From a checkpoint of a small transformer trained on Wikipedia: 9 layers, a variant of SOAP for these matrices.
Each number is 500 + 25 x the weight over the matrix's rms, rounded and kept within 0 to 999. Layers, rows and columns count from 0. Numbers have three digits each.

# layer 4 MLP up, 192x64, rms 0.111, rows 47-118, columns 0-63
486502499467510482511477503477522538522520442553528516475486486527463505442519505484529520510457535442526464509523545485500500546495502522497491493530530471513462513498517524521473470530495481
484494462471507488522484539539423494513534512513536512470497546474519548497526527538504495569502476500485507465499509467477478492476471498488509527519514508530463473509477521501527493479537507
488461521525494497490474503459525498490491534497548512485497511513498500498544471487456480512530480476507481550471492540502511508499487486520518504519476474554503481508495482551471542499491514
496491495479537458492535483508474563485499496457480489528512532518492502496530537508523505505506532547473441508480517488497487483491484478523515510532503540514500514510516508487476523492487514
518491510492519463468496494502498519512504482519491552484494545494516490489504449526509484518494514515492491497539519496526512492497487479531467464505542502500440465491489496489497489475497502
467493517467490508498526495490514525492494485511500493485512490470461536526468518496487505501486505480461506525489493475523465490503496478507495521480511512505539471515491471483516510489497490
518528503514535496502527524462492504477527523479514475495461482494542508472483507507488465444511485509488528496510476489501518526477521477529526500471525504526461506479461485497495548492501497
511498470495468506531492520460513530484501471454499512472530481428527522536513503541428485497535543481472501515518532515453505446506492487504515499511537510454484499455473493560517456457470537
495481513457531501513498556469538543525529503492556466537500474482492482489505471495567468470493511513491502479487515544534497528509452536481517484503536518476486525506556506526518478461540509
524496537494463487517551505507499477501456484528467535456484498471498483432483503538491521458509525478519472518483527462514505499501505505477512480464511466518485508499438492496470538495510525
501526516494455501476517473467514526479471478505505477513469500498476454509537537460528517449511516533530499539538503496503526483486517501471502537463498486474514501482489505521509492493459490
480518526475509483548475491442514547497479503507543511516483509491471519497490551448541512499495530491541522530489509460465525521492505492487493487502541502502510512484477496512529490487519515
521513536504493489483542502522487490489500484491479520512497542543516500452519506497506501498501518495455489518504503492475509495493512501515481515494524496489434512492524485482517471495504515
487458494445462527505503544523470497510486538462499495476490543541506504538515513510541508514475470468508478492491543463477511455472502474506517510492549475515490493502489530485499510531477519
511515517514536540479470547489445499529474506438553486524494486491520505487483487491501515504525488535465492492424510477527522479505502493481502519518487462491492495515499466474495435487520486
492507488494531509466483500463512509484525502483462538479459460524551492537502507492513438530499501485511526529504535487500483513471516521545485501488520526531470510425519525487516473544484503
474496447526518489523510531504492540520492511476505518495493511525457491486484536522499502478469469485498472488532489489486520514450492501515507460466518486525521513501568451518495485489472487
551505480492499507564492499505463463521448505490495498464496495513499536522500501454494534511475505484488543474511503497482428495572445483500484497490482544533432479543500515483555534532504492
504477504521492486507487498479526547503497493520505492481496532449496517472458513473514467491481492476503542503512484528472493518502584499502497484482485493534530512445511555492485494500490461
497518469491505496497521539514505498500485501501503471502526538480497498495504489523535523488494530497513510481480455492447483505509510497495517499521473521498516501505477523475453463499448480
544481480502515484505536506528528510493519522488495489473517488535460503478497539487502489493502503549507483472497428499501522461475527497480533531464507493478501494475465512507486508520499507
485480485479478525481501516545483528531488505467513481531501458466478473487501493440515468497562485531500503544451532516530546518471461477474510553528481483520498553473482460506501570529493500
540541523526500486487473452439503519462468508483529482448543513487515501453513495485500512525464506521518502505512541510492505529508531505485472490480488485470540522530462484495512476487431506
505548530501514462505491472502499504488475490574481483482514458533484528448491534457446490520443439449524551521496518517514467497505495507510538541488513489478478482479496526482511523539521489
482488481528478520536478468512512526526511485531507501468492492480509542473472532503536534487522527525511506525443474521517480509462472538505510519504458522479555464498495497524504509497470478
525497481472459448527467475511539475479465442464493507530476439432497511520479508524478513488552496458523510562532500513517462483481474548474483525509491548499484482457558481510539556498523517
525519510474464490494494490496494506481509486513489485515502541478488482515509460539503471535440482489466453503543551506500510493511526488460433598551535479483505463521450473545458534500489487
494519512484483489529504505499522515523512472481505536478456470464524494442513471558527527504537510526470517471522488526546495478484513500496524471490463465478515485513538510480489511484464508
524495475527521501496517475526483516515504522509552481500495454492468537481525522521467442474512462492483528502468454494509508499510466559502498489506488507527533504495494500489480512472493505
545522500511454525528510506504503498455517486533485524486518478493471537533529552510514496482491464467493463476502467487464510486445514512499487476554520527520473483513501497506521507522459487
460493507454523484487477470538481516563541497550496473535493479498526540456547476496469486541510513505514523506519470539515506512529506520552470504514494468475515499500523487514509497507545520
483481449482517520512539470540525516489527513516499487502498499514460466499499547516500550499477539472471491459504513516497508474480509482463445488487469494502511511549483488470530485534480484
518543525488504458558514486533465479516425487474501509454488475540520519461467547522521456490461483492508512482496475509473485525500480499541510496500488511482487526492443538483540464515505510
466519472527480530463496505492502505459491500510492470482496521503471491524495520508534531508495495480515512486481523505521514473501464455437512507523511518478487521477541520493475478505510489
428507492489480539474467502517505453471479513510515512509494529520529521519492516502563531480482545489520516495471537505483535516484510499481524509504471467516557480534490521528510473514518459
506500515475536531471470499454478540501549517538484465527488500506517540537509516470512520549479521448519509472558501476490466520522514460512492547500483482507450452503508481487511521480474500
587501496497475486476509485504495523523497492518527488469480452514516531499537556533515508514524482496545503515530486496487498505466472548496501480464483483542499499535490493506531485507482482
505491509498502496510516457501501488489440498482539511544508523524502491528512524511524483537483482469517471455502491536499493494470502504482506470511504478502548513536453489491536486500513532
478513529503500510529468477512478483512518510534468499489480496521508552510537474480523495468519466456507479533517488517509535498475500471460499525458513510487522471501460532505489479504495475
487572458525503491489531505464475501502549509517484475544478493552504501525532500495494501496477504487510510496511516459509500505533463507538490482498530458522517491485486505509487515483538546
516480502484499527471506475498485458512528486523504493509506503545506498464519526502462548489455454489540515577509505469501489473464515496557490473485548452435514553532493488441459510540492500
507489506506496496480485478525464516488511479532542464501491486544512507516521490525503494511489532525485534474510520515537474496436482529478481499508529531528491482476505480475569498486480486
460481478530492446477490567505507521491490513533479545495495511511517505508495527550526508521497465551483503506525483484467482460492465547474512496507506486443508497524497482465514488504485475
481500491518536471518531500523492482514486487482495492544517512518517450487490471524481452499451466489508537498493490510527538500500528487505499505474501521521513513448514481501497465481545495
512529552458487546479472530526534503533512457504501470465536505480513486509511505490539587495514504491495474512523499490546510514524492503502509489514514500530502506499545518508492489493468516
532536509475485498479475507518508454468431491462511474513471503453538526490501497498478512500491528501527461469456481533467497512495490456517458518514512491488476500553514506491504519514510503
468490456486534488504508489482483522518519486523506433528468540496502477478485539506541515496511517493519516516459492490515529519509490502512436528470495516458506489482485501480511454456515537
478493520514528494501535467518501491477536518543479517493508480479540478455470522550486493520529499557498493545489506463464515481489499510552490491517479506487541517495492459500540480510541504
488460503529514551491519490506525500479521509478528475510502438463508499484533500485504528501536487468501482532466435513498482485501522494494484475492455516510481487502506515513482532528506493
480520509507533515473446478485496492478482512519464491536477510514511565517488533524496542462457516509518488527520522515504465502503491460504504515471452488475528517477526477462480527513546516
479513481529492473512511503493542533490504489454499486514490524462533499479521480523461464482475497508478509527465484516546471508443501491532510492513525492530484489504478554503498529473517534
519473515507504526511548500496491506484516500463474514487467518534474458486514501469511488487531495475499501472502523494474530498546514458486491531510510520497497442543515498529545507491538505
518547486501557491492497484483543485466478509481477473498467477492481494502515501502486519522513512483498482489508494493483441553488490550527512492520480456518477454514488532497505482475534486
468500524496519494494547506545470534500470491537464495537505490505535499478482515506483488485499483495434510527523460491509445463507464488538456516535501510521501499536526538491528520492503492
484461504510523470506487500492481503504467534462455531510476492481539508449538524492499505523486495499552517447552576440508468529535502526476529542463470574507446518536526471482531484475513534
494485434500509518484513518506466512481472472502489492499486500526478531477512478461475505486538462452537481498546533541517497517484512511559536506514498451498512459499523511512497500514504514
488490503492526520462515474503468482509484519549499506496500515480486503503492510508470503468506496506481491508511504512522507499505513491519497492470521495499477490535492526514499514483480510
512492521509449488546481511531481543529528502496512513480554498502514542500441491519517498528489522505479486503505477519506534486508496489471501511500517547509492486490459517520535516510504491
497492477502514529473539507503521496546503536501523510535483519496518454550509436529438492453544459520474496528480484531459535467517484502475495524480507495557513515507509485506537497487527460
493501487468470512494486498535513507532520481508527474483512473470525523478508488458505482482534525465436520509465524482505424505536499522493498491535504499485487508541536460459507468487515491
493506509496505538499487490480542501503545507487477515531464485513505495509492449521492491458513526483496516492488467511525492473488515487535465522516478473549515481484519494522465465490511496
522524515482514453471505553537530478519472459527530462504479529526550501445510485528510495504515491491435444459497511476495490493513500487497527487485506533523499467503536500491467505518517462
488493517493484505548524506472526471474489531507541496537504508462473488490530477517509493451491528476513479513470492467511529496550477513460501456513494485482484473501482532533498445483519537
483555500472462484479488497486530532479450478520462465493546455479531513489458529515478536533515515529469522495477484497497542555467522474452486525505445459466475527540515502469512465499513511
474486460503508475492522509480493501502519452508506466513500519518466491470488524486513516490465508504483515488469503486488476476506500507511534505511511465503465498524520470487493499448540490
434525516502505498514482489478495527527525536503527506505508524499549497492520488479515521480448461525498506480470480518521513503509457529488520425436506472479494548515465508498524515467495480
523458469516508502482518501499494466486517512458503505486490468496520500560493481527493522504485495446532515501534514498478433476504499471489532503530497523483519481463463526495445469491463512
497492504470478510483464510521485521480517493481505512512458503501485589466473546514533503483496493476489458513511497485559500486502496509511532517470518496487473501498478506533555559508511530
517525520505516486478509460472456495464450502480480503544554492537513489487502481453512485462491513524514515511483513548504504509431515485509518509474500521460516505483516465501518530525491467
479501497533482518494487481510518508518517437513509535482453484488510471510507489487505483507542470476462548506546527474522518526517500519464481507516449505483524491526474463513482517503491512
465453498510526482427521529581494488470521511468506498524502512507503459472465517520540505473492477489560534488536510452485487483460518511503501527500495519477526525485506495455532532479487494
533495514495488518510502500539471481479454495458459481521545504493499451506460522502532503499497505526503489466488520535523530517504550537501517529507529500503504543513465489507496542520480525
# layer 4 MLP down (transposed), 192x64, rms 0.148, rows 47-117, columns 0-63
499530502475510477469515553505493531434477509493471499520479477495494458466541484478471483544533464510482468522458485531494474477486527481534465506484486512511510452497476460513525552481486527
522470464512502517519556487540440505504492464515489541538541523507519460505471540505498485503476510522522500499459523509476502487576510482488494553531498535498493498492489487517465508498451502
503513502485491494509470448525469502557521503484494518511486518444487517503520521499499529504508521496505528502508495467492478517509484486466468494479473480506508480448473516429510504534486525
500508513509482529518529513501516504456535476543511482462519524492487529502506505503459524464513535469512485516498483475461534459494540529498511462488540477489490533498473507493486526525541524
496441488513490507533503490524485493474489510527478532496523484508461510509513535509511512497495470516465513482454499513527502541478529487474514501478472501515503487474470486514442514514475472
495488499502506514482451496512485510480492488514493506525491507503513467510478517522489516485528508515493513482498505502493481499496505499496498483493526491501505503505519516508503519497512505
501490500498481489490454522539520484516490499498486540514482487500458543495510520536541496509514511502503533501519442527495491461472468492485478501514481510468460515486522469515569518542490489
528524459496499518541518504557521454529450494499499490521546475497481502518473490493543539536471587463494482470520489498493513472456517505458467518485506508468462517535505547522491504520462478
473481459495458522542487479455505510494500523495485524495455552487489494466496512513452479520550531519517528528502545484472461542527521547435513480518492562475509506505480476507448491493517533
444512504557520505501514491504480470477457479532538544483516511480517521482490475484478523507512456485481474511533493519453484503469507492531483495473472466472482485505474516490506527529515505
469462524515445484502482515506467498543524511505474474525507495538464498517484491512496486531524478533525526504484492528467476503490494489458496508481514515485469545484543506498481517497543499
521515466481483487472555467533476460517499484475466484458504527478489465530499473509475460480532477523496474490490524522521491469489526486507489493509498530526466517499528504495536507522492512
540470498493511514492445501493519529498512502510484500513494485487505467503504505503528508472509514483519473525504499490506490503501492500508517511517499481512483472505512489482507507483507516
446448537520491493499515499485483487510529542544472476491523501478525458503478446473487527534498459491482484513510525501543507453453502496484486476544521469460458474486494528496483483463495500
515517502534503514537479518546464510466468526489486520503519460563505579506498476550508503505509553490447501481516538509496479511521493508515463528508542517494512505487488516510532507481496517
548486497491491497500503454491490539491434529494532512525511551505463485532542464487467527498503509512538514536528548542453506513525529475505469476519502514468510475494481507500493544471487488
486515562485458506495464507479510492526501544511483518502530480494529521498473533529458485519492479473496493535485501514495554521531490486524538465475521520515491501514473478484525510509519537
541492557527497441526526496476490507515491467467521556518552559511504491523489486509492449475522474506477522511518438469503525511510545531486552518544498480494519462484489581453533518480502539
475499489484461521508480460489436504498524519518487500462504549539494507525497476514479505513504496522438462445485533477531492510503479497486523473505484492506488500482509505519531513517503459
490471534495500516487524484487517501517515512497533516470485494486501546511468500484492480539495502483523532494525497493537520523486492504467496514492471547497483516480465482484506522499474474
483566486531460529526499499444474528547497493494493528504502497472525481501494494520554484492518511504511511509456523465475491492489491505530509475508545554483526470492505493510518466463487477
475538438483468505504518450492537501516472553468486506514522512554504483499511481542497454508526442504535534545477446505504514498504462501547493514523501517501511454501532498493492538507476484
480471504511498535502473521525514491520520509507462499512523502489498492548528470492541518508528460470481533524515502461515493471472459444521541528500505515527422501454541528528498499512504486
520472500480482500473493495509540510492470517493489544467492522498551460580511470535437504525530519504541463514489522500455491506481481530500495531512514543505516507526511456490514512488453488
523523538478499486497490515495490498532503499501519496504477552489468474478448505504491520494489493527487522475510554444461532510520503471484499502524527499472526503481506477480477465496510466
554520553481457498486512499514492503501515534524483497501536522483512483466527520524507547486515495531502548509550523512500502520500503542491520533463489503521510465573513490484471449490563551
509456455488462477532484505493523499489525508493500489471495563464509472531503485539557441515533527476460517493513521456513483493515520497500454503532488529456524546490475462536474485481538445
490483559507518494538459468496542476536508479518479477484475514508490500501480527508527465515469563476521466483501475512488514518521461464495522552487529476551524530460491505500500510505531490
497483530524500508505476496500529485500515487483531463460514502483494518530484496482508536535490524513491478496561523504496522498487501498501500500478469500520474476540468508469515457546543496
465494499519508475461478522504492505485474484426543532483476507510496476504488459506501467494511519472504529504506524540494518503504489496487468473487483504521541495494504451488480535428495516
524508474505491486487534521524501478443472514476471526490519506467500499517490500470547478430470522487502470461490528482522502487471506479470510513485512493495464496516481518480484520494478489
501476512468474490504448506459509525506468481489494483489512491508518542517543471480484507485510506514525438540469451475483452525534494480496516502519527491490489500452517459518524488501469489
497543466526496470512462441537489488505498454456488509447505504518497532496513543485521513466523529485453538479509480524530522453504492492462512527494499535483492502527524479443501436465506494
496512514514532518524498490484476477541519515504493544497486486529519492510509470539483475504515492547485509506487472488500518517562520488539521499503480508543494495495484534488505479524482515
523500521519478564497502498502427502491542538517529480487504515505473522532524529492459507499484500515453469484545467501549505499479479520517503460469532443527518495501483496465460510487547502
522541485526540551458518527485481527522487513524509524486474522504485513497510511486473470445467500509509543472527470522458528481491561515453493490492496511480514522516464522514490539507488504
460516537528439512492481429458502471480490512487468519569506494484507503500463469502468481489483506485504483518472485547501524506541519483509487469497516542487515494491473508502511478519515519
482508553455511481524504456516522505497518521506473486485541488472481503503464498510497541489483510517544514467499504507515542538493522520521546553476498519521517488486526509519486478516466505
475495515490458486495520484509488500517507518490471499466483509523482462544478523524489488534496526541478473495496490529493498456487514485557510510488466498491539492523514501526536546470458522
510496477536537511534493463534501479510463448509525484452519473459465536492478499484501494473483507534518497512513524458480521550520475543457524503497496506477496520522452464504510533504519512
507488531490521474514481511553497480483531510505508523491526515536506487543513549541539492586485512487427469559546527551515487475529507520521512501483537543512522498514510488511518533531485498
538524487496520493499541526501515523492484487460465518505513525493462513467489500509528516459505473551512499511478455478489518484522536502497490512527483510505472542506555511520484493536477526
532509501481508515507487477511463485531492486487520479474481459465480479495531506482479516501475505436491486473482520460511492515482533481501480501485481555517461500487559456512565510496463496
529486497492454548494524470503493509502484521547484510453530519511523483536527484501506505511523500515476487518511541486480472496541492529468491496492513526487505492545472521514477492552483539
502492520541516489505489483525463546484477493488530498546470495506484517496457451507498473515520542518499491499499507507437486521484529506453483516501503511509504481487481534531492546504466483
526480506509504499509498510484473488513559515512512480523488530516482500520460479516519551499495458518478486441525481493521528524513517518499465524475475508503515477517507548519531473502465479
517515552494474465510479581498510504492467516511521527465520503505472508502498488494516535497479522491476492551528538479471463461478551451499514496467528456506487492533516481509511524521518480
585486504495520514477477474469516496504488536471504465537508509553488509487523497511487545552518465505489558494506533507536492521504486503506475505509520484459524540513537486504512508463510529
503526505495474463505484547519475481515492471522463500526467483496537498486457516473503526505511506521515476492506500533519514483520507487493552486519515500553506480496468494500514493494465528
475508511511496484507516504479508461460574485496520539451515478490495485465535477467452498503560513478491497491486487470483471513499502503487509515532541470496501467475483523528485498492485509
526519538524523508500478495520484473550520511538495513505522466545487524531475500479545547506474474504501522491529480474487548507538527491493468489511501525466520488527507481490490459540517484
527522493480476459484488494516496541516447503508498481537550516471489536508485510506462488531499498504527477467496506517507470505480482483533469513515479476519515547506512506461515452442512531
464468486475499518474527458500464489504526481521476510505519479517520491517468471469468514488478474482506505510515545533511496484491542505508523527471466512517475472528499524527481458505481512
510513509500473546481479498466527525465497516506565482472472495525505482490493496468535526481547522542532523478506547475503511515462472483511511492492529495466515491529498483494451511485490516
480483478551483427482518503489525498505516524531517529481472503437515505485473510522513488489451459510475499481490582428518506504559517503535514504562523533467499529548496470517504531511505544
495517520542453432468531505490521555490472484518476520510494497486479469520540561493491534507468499491506497527464526513478521455514498503463503479482498493471507520526515496510522497489441511
494490488479481466505503494491470476480544502466487509489498502531509488535508496506493494536458496509490530505514465505496494494500489496487502523509462501486491496518523509478504491501508509
513544503530538494500528522515503495438469473494481498517470504516524489471524503483493522481507520511498562546529531479488482502520517515540521482484492486478544503529540507492487504510506536
485478550508479514492466514557490497477502475532516482505521438478491544462503529498497505518485563472485473442526539478510504496532471506539502489529520489497460519502497518462476457519511535
495502490506528503500506491498537470462477485511547464509515537469534500472488487473530487498514428519517534468525484497518517507446481492505499485517516516490491515532439518477525463521532542
528492448489476496515517529488508470499467529499526456461518490473506515504487542491506455517479510519497496509476519532496465503501511505498476496514508519453500519551493487485478527495455513
482482483497467515502507483488477462528491550493500533468520516511477492527503506493514558491511489517516552525526527544496503472494506440496499471491509496476503541569473538526554516499539501
517554522500532507476475481515498482531492506489486499449497496512511491490464490490527557521504462548468464477492517515501469535483491453472521553514515508540483543483506476523498533510517500
482484488512493484467504487472524490476512567496515520476490487472534503478501546476485540481485491485483511443459515545477509538475581516473516469457513512469483480518477507525490467523516496
500451531540514541478517507494515520518480502501487540522513535501517518485490501523483507501508497518529489538481503501510541497507505498502492505549564531489522521477513500483516515492496522
483536488493522515480455563545529448549488526519480484490476536502482508513493449525446534541516535481484515546539510506501485488498502506538510496513524440524496509494498507499520456479537463
487455509477508495506513491542535516499490496519444531494508504500523506495503493511539504558511490486465479519490470533506502517512562504491482489466471515477506511538455502497518485502468450
513468472475539499515479503497479482559496499477543494542471503494484450483527560503510477485501491475528537510522478504502512474515541484523499573527484506469511494502509463490531536488486518
474537444496566487576508515515516495485472457483476496502505513495533500497507531515481525513541494514477478531496507511482496501530497525498528496471475497471557500487556462486490551506479492
523487504513533454565538502493462518495453500468466509546526514497490472507509494472488519481479526499526461532493542493477470478476467492526528483468524506527471531514505562445491497483505461
483503517512522504513457501443511492539491496502470515507494499526472533507504469499521479489517528465477486521473504486561527551560453477450491464444515484515524513505500526470479464484521501
# layer 4 MLP gate, 192x64, rms 0.117, rows 48-118, columns 0-63
457500495546500470510501489501511454512508490515519532486497471485448479557439442491485530520455494467504508483512496522526491474541550452473520485498506513481446515468495545525475480540525494
522498500496485508512503470506508522519543492485502519500512504479494504486499525518505486523523505500490449516496495499500524473506475501515516510521528578515534535514478517515524508563468444
519490532465527498513490516535495544517504519482498482546503514485502497476530525509532470465479513494482503497477507524512485532515459494500482564508535505510461460526532508459525512476481490
512525513507509521517519490512492550484530510490500515542497472486507500463506519509497479478529499526499543572495471501493501515474545530537512520505466480511487513468536473503566532463499472
495473498530504503502523497503498537502508482507500479502490523507494520475497502487528523507476514505478498517503482495502502517499506494496494475522484498489479510519495484498512517482500521
564517513485512503502515488490540483518477508488508530474497446498484507493498469481530501500502478482473481489532554525488484482506504547461515470509532440500487492503536508516560529491517492
483486501511519492474479452534577490505520499496473500561500467488512525512477480448485488479545430490540527483506481515490531528522462476525524497545482474488532539485477522487483471474538539
474459505490511478477516470470557465468475512506525481526546491503527506519488488504503473464547506541529540510513512484479491454503484568552535533492522472501492512561561485486507497487508571
492541508514491521495503443479485507494498501501456543524495525527498517519487450494498485519493471528518523473563520534458535489501536481526541492518498477478483488509512531498510471510486516
511520502500533520509470506484553521478477528494494526496488529478506535493534508467516536446509542506513486541480548490498510522544482525504514504513504502497507451514467470503519469491451520
511506485460492540474542451486506471511512520538509493458521486514463467507481491526520531484493500543540494524472505493506516492485511526499543477548492478485494507506531510506486523524505496
481501514474477499496515502499518492470468503465512473490492485487487493525468505492512531499495504489502481485490524506492499518495517482491493520509496485508549489511517503515491475485493515
483502439507483497526465524479492508516467502485484548532501519493484552536535523519527492470489507507509526453507556469457462532543532482499518559495507531517464480524486494504489508496539514
499501507524510506486499513533539480467499560483451507482520453513478522463471502525503503510522496488526516505528536489492537473529458499464495505523475444493523469491483454516533490489509554
495518503505504496470531500466490558503469519478434499481479490465516485482454490500525463524540524505480526472462507492527509498502556483531470527514573440508517473456504528520529486520527516
545447509529518498495519491524493516475509450517493442498500476516487501490485493489487502456502531518528523496490516466509485467440506495513464550552495484540520480491531496522499472501496509
453494547522529447476493504495511523538502531501519534501540497521496508492530501505512511445479475461487513452480460473511526547530509511488529491550432437464520503485504516480527508498490515
479487507570534526511534531468542492512496477550488516476497523486483464542478520465469477488506503505504464500555490480468536501476512489510508492466535478476498471511460530523461515511517510
514522491491466473500473504497504493460508493500505501492475467515493504518441536516481516483520489519504490524508488501515485508505511504507491521498486470489523537492506512518490499487479509
509508491443544453503508506532511485455511435524524461463495496538522489466508495500481496550482486526517485496530505519490501520548497510489527467456517483528521509477526503504484486528510509
523481535550518523502505531528473504545460547524542526539474483451480547471421502478488488477513490469514472543525559481488503489517541506520548531525500482486486501462468501458496476523506529
490518539416538478480531484525518495463486515516471496487489535485439468498523525505508507459472498519480520500467480536450516503506527531479524483491535436511479464514515498505491469494515477
507434494483528518479499491530555534474497505496469514478473480504520460550527485538468480489505480490503523500506526506497485525477480526489491527533457542536468464529530473446508517460470513
469515467487497511513521457476497481496464487527500497497523483501487494526534542489476526508506510544470527516448461523526498472474491538511529477490479514488489475551495475538514512508487469
477499490533488529505521475480453485461497492548501536508500490481527541434484504536488478482559539483504501499509517458483537473512504499502467509478517464499446501534490480497532526476480471
484511555498496540498450495488445499539530507497497484544495482479527548492516481533454494515465499465498557552450470507512518480468484505455477504536472485536481530516484478525496505520466487
461529472487507538489532525491518513545504550506545441549513483541538457488530476507520520464491490525479522520511546461514503484453492497500471507545469500518481504541466505470490473514482506
513525484470508486482526501490507462509469524499494505516512525464461489486483509473502532441509514476518439528511459480501551496539538516497488522467534520500513473531477487528489509502503464
517505502509466543493486475488533474499486509551527501515533458525507535496513531500510557526542488537516505537530488479487535513498463519485514535504528478478494521530507541501465498522527470
496491440510502488529470535528511506451510496494519525492532509460480544515507527511503491454488536494511467475488527487507504484487463475475521554459477482529460494489482528494467497504472480
517531447523517538516539471460505491527466530490517485522519520489514472506469519529511532489480475477517517476507538508518572495480536538526525502513517499522506526472538525488485458498519522
472512491495521495548487465514500521513503441508510524534473552499509505483543490470521493465515493497457519463515520477499479478460461507484505488476492484492474476501486474455502501497545492
531473481494507475512530521516502459513507493504511453497525503504521479461476488499542501524530508445520461503509513483476477511466509469469511470479486506525525522472526491541494495479482490
517523533526553475499517481487523524511503541487483506516547537511502527448468504519477491495484526483483530489549485433493494456508492526518561451524486487510497503518494507451491496463511523
525506532477504529475503485551513483458491484513492514479515535533482471559475478502494523480498511487532503499564494511477541516483560509491489488432502515475511485485464524511524495510522506
508517522467491489519531445491503527476505483504470486438502488519492497478544488489515482474533491539466557516531472491477496467478471482477488474497489508470482483561479509491531517518509494
502491540495515515484478520472539470532517467464533510503509502535511473485542526497481498502468509484484501442496514528507518496523532486489495505507534525481523483493530480465506490532481510
502499489539493511490547515545525483509504517478479510502529496510505431480501552521544511505459513538523510475484478502569514517526467513497512514491482536491520533506505516499517526481476473
446511482482520454477501447472490509492473491538468498506462537482469490490540488508517500523508485544483532471496518491524482477509462522463517488539491497518488496521473468438532536497577472
522496533525536492490543492516560459505409488527459499512458441547512474454482538527528525476480520519528558482556544508553528518528501488531509483508510499520506519507515533508494524470438508
503440512503481546516498496534461485502514513571473532460548522504490539468461476471541484473531505482512495487497498509506518544476487524490517455516480513494458487498485516506473499481551494
474501512505488487479536508491533489536496536521520510489502550546501432482521505520483486508494486492499480499502508524481527475536518492470495509473485458491560509525483553482440459490498486
506481505507466533510523526522482467489499538520475487465484501510506486504504530500481496496535489465467476495503544478497487487504487503511529518461516527496522530464500505470431512476499524
494510445473461497518501476526588494475520487503498527513548500515533511459532508467500534460492494481489484539481489521530492464502492515520482487486493499469505513523492504485472469486508507
482505523485509491491512530464485526546501509503478493517520506518469480516500494452486433544483511500504507471464466457487534527511543508493482512523487466507502492477529538513481522499507566
486497489480500469518459450502485477526486473474526484472501536496515538485575468518478511506489495474461457522495474540503464468547453553479480501473495518512516484512503513515479517531523449
514458504531551495532510463530533543540504512525503505532506502506505511472472475483531495523484443523497505481494510501491546474506521514508477515442507542501507528487538533492533534499504544
465481498497518516505462517530495497513547497515506507509499519498511514458519456491537494493490508468508471525477523501530480504460508470475484506512548502488494511498532485489480486513505483
479502504433519497492512516524515545484510499488510532487514552497511473493523508498485504485510506467460437513495484445455514478530527488507477502470463499524506482470461464493486545508506503
480494474447487502496513513490469524463476519503502466533497552507451484480510513517520496485471514495498531518514518491516486493489474487479495506535467469472485485524492469483507520525483488
528498510502516505529464471534503491527506506524488471493533534476475538484509473553511535530473533525502486506494555508483447495479464532488499518499483530476488501540522498480541489490527528
498473544515466520476510530536477530506514510520472485478525487513494491511495530533497474516436509508490510501498548475515459463491487451512504514482491499500500474473544464492525509522509492
499490438480504529482522516519529495493470509494484501511498501498497494531482520478516503494546470516474443504466544516473486473462453476574527485519486547495455496516523492533495514493468466
507534532557556503447547517546494507527504501560430531531512508493457456511489504502496553487481475477526512507491480518501487465488531467490493524523498473515526527485487476472522543445511485
512503468477508509561507488509469512551533510474518478498526440509506523494501464519504458499492475533508487449509458491492539518521490491515484469510490500498494460482509465496508485509523520
492495495491496517498505504514522498484502471475520466508470509505490478463504512502527487473524522497449477482499515481490507475508484490500476505513504508517526513507508499469510501481486500
499495491496473476496515481479484494496539496509480505516495471542498470505506516532468530494506525546493476538454484489534520545480505477482444499481524487525546477482500491541500522517502507
531500543467538462478483475546489444459534457519566489482498457493499509450469509507534532472495528512526467524488510470502499482486470505496468514500495476479498475514482504465480498499484474
533500476490470491508495495481521464551517530527531492500491503498534472482526462460490501499491510529469518502475570542517471484513441504427481484459503526490500503507493528476483507500494471
521504490498452469500513482486506552523478514502514501473505483508494488482479530473508513525453515514518520492475488516489501502519530501482456477510512528497516509487455465496460505483498521
490503511476475478537463530500518513555524502513509488477547478477493538505501505533435516512460486469482445517452520452486492527513499509494519498524486513503462491510474529500488466462515539
514538492475489493493493520510450500545502485518502507506493512460478496476520530490483519525488489538449473514485539498540490482464476480483446516508499525475503509515497472489453512474537543
467521495535515498482438479527533519487493467485507470517507475484495558514502491543487481505506509465521504489517459484533480512493458493516476520516467471530530507515535510496498510437503499
527507468489482520532485507528503506500528526524527499485540519519512496482549466502504518489481507482485459489505526526498509543495491489487512485504501468516477508498508491503510472512486455
484517531499543510436460524533546439524518521520475478477499520499489494516487449520501484494500556519513481495525502496477503490462550490485480538545498448503510465493540492505500460497500474
497522502517511486489465484495525505533467460482524493464533482507494478489505499510503487492490486462531532511505544456501485475479458492452482524495478509486520548501516516514503495525505513
533484479506503472524485519504508506512500539478457518520476474525496512498434491479509464506552492515510510521506505480491509532492481492532489534489487466512500508504479466548508503503497489
526541526507531487495493501495505508501503482478494515516538518495447491498490480493544521482585495491516449512498490513470482479466507470515537535523547522483548520475467500492482508513500481
480462455503441514508484500478507521516488490489517513480482500472467510521494552505511537489558543453497480559530539504494460505467481528498523475507483504513461524481488491491434512478519479
459489506516523540470524548534522500507518516509499478467538480498497469481496521535526526478465461470508514466511508439505553522457471481495488533512475507539492502520512476575521558493540496
516523520501486477494506482526504476475498529516509518490498483536526504535480477506512478494539488472501468519507491502497519482502498488465515506471518483516531487485502524514514493486515515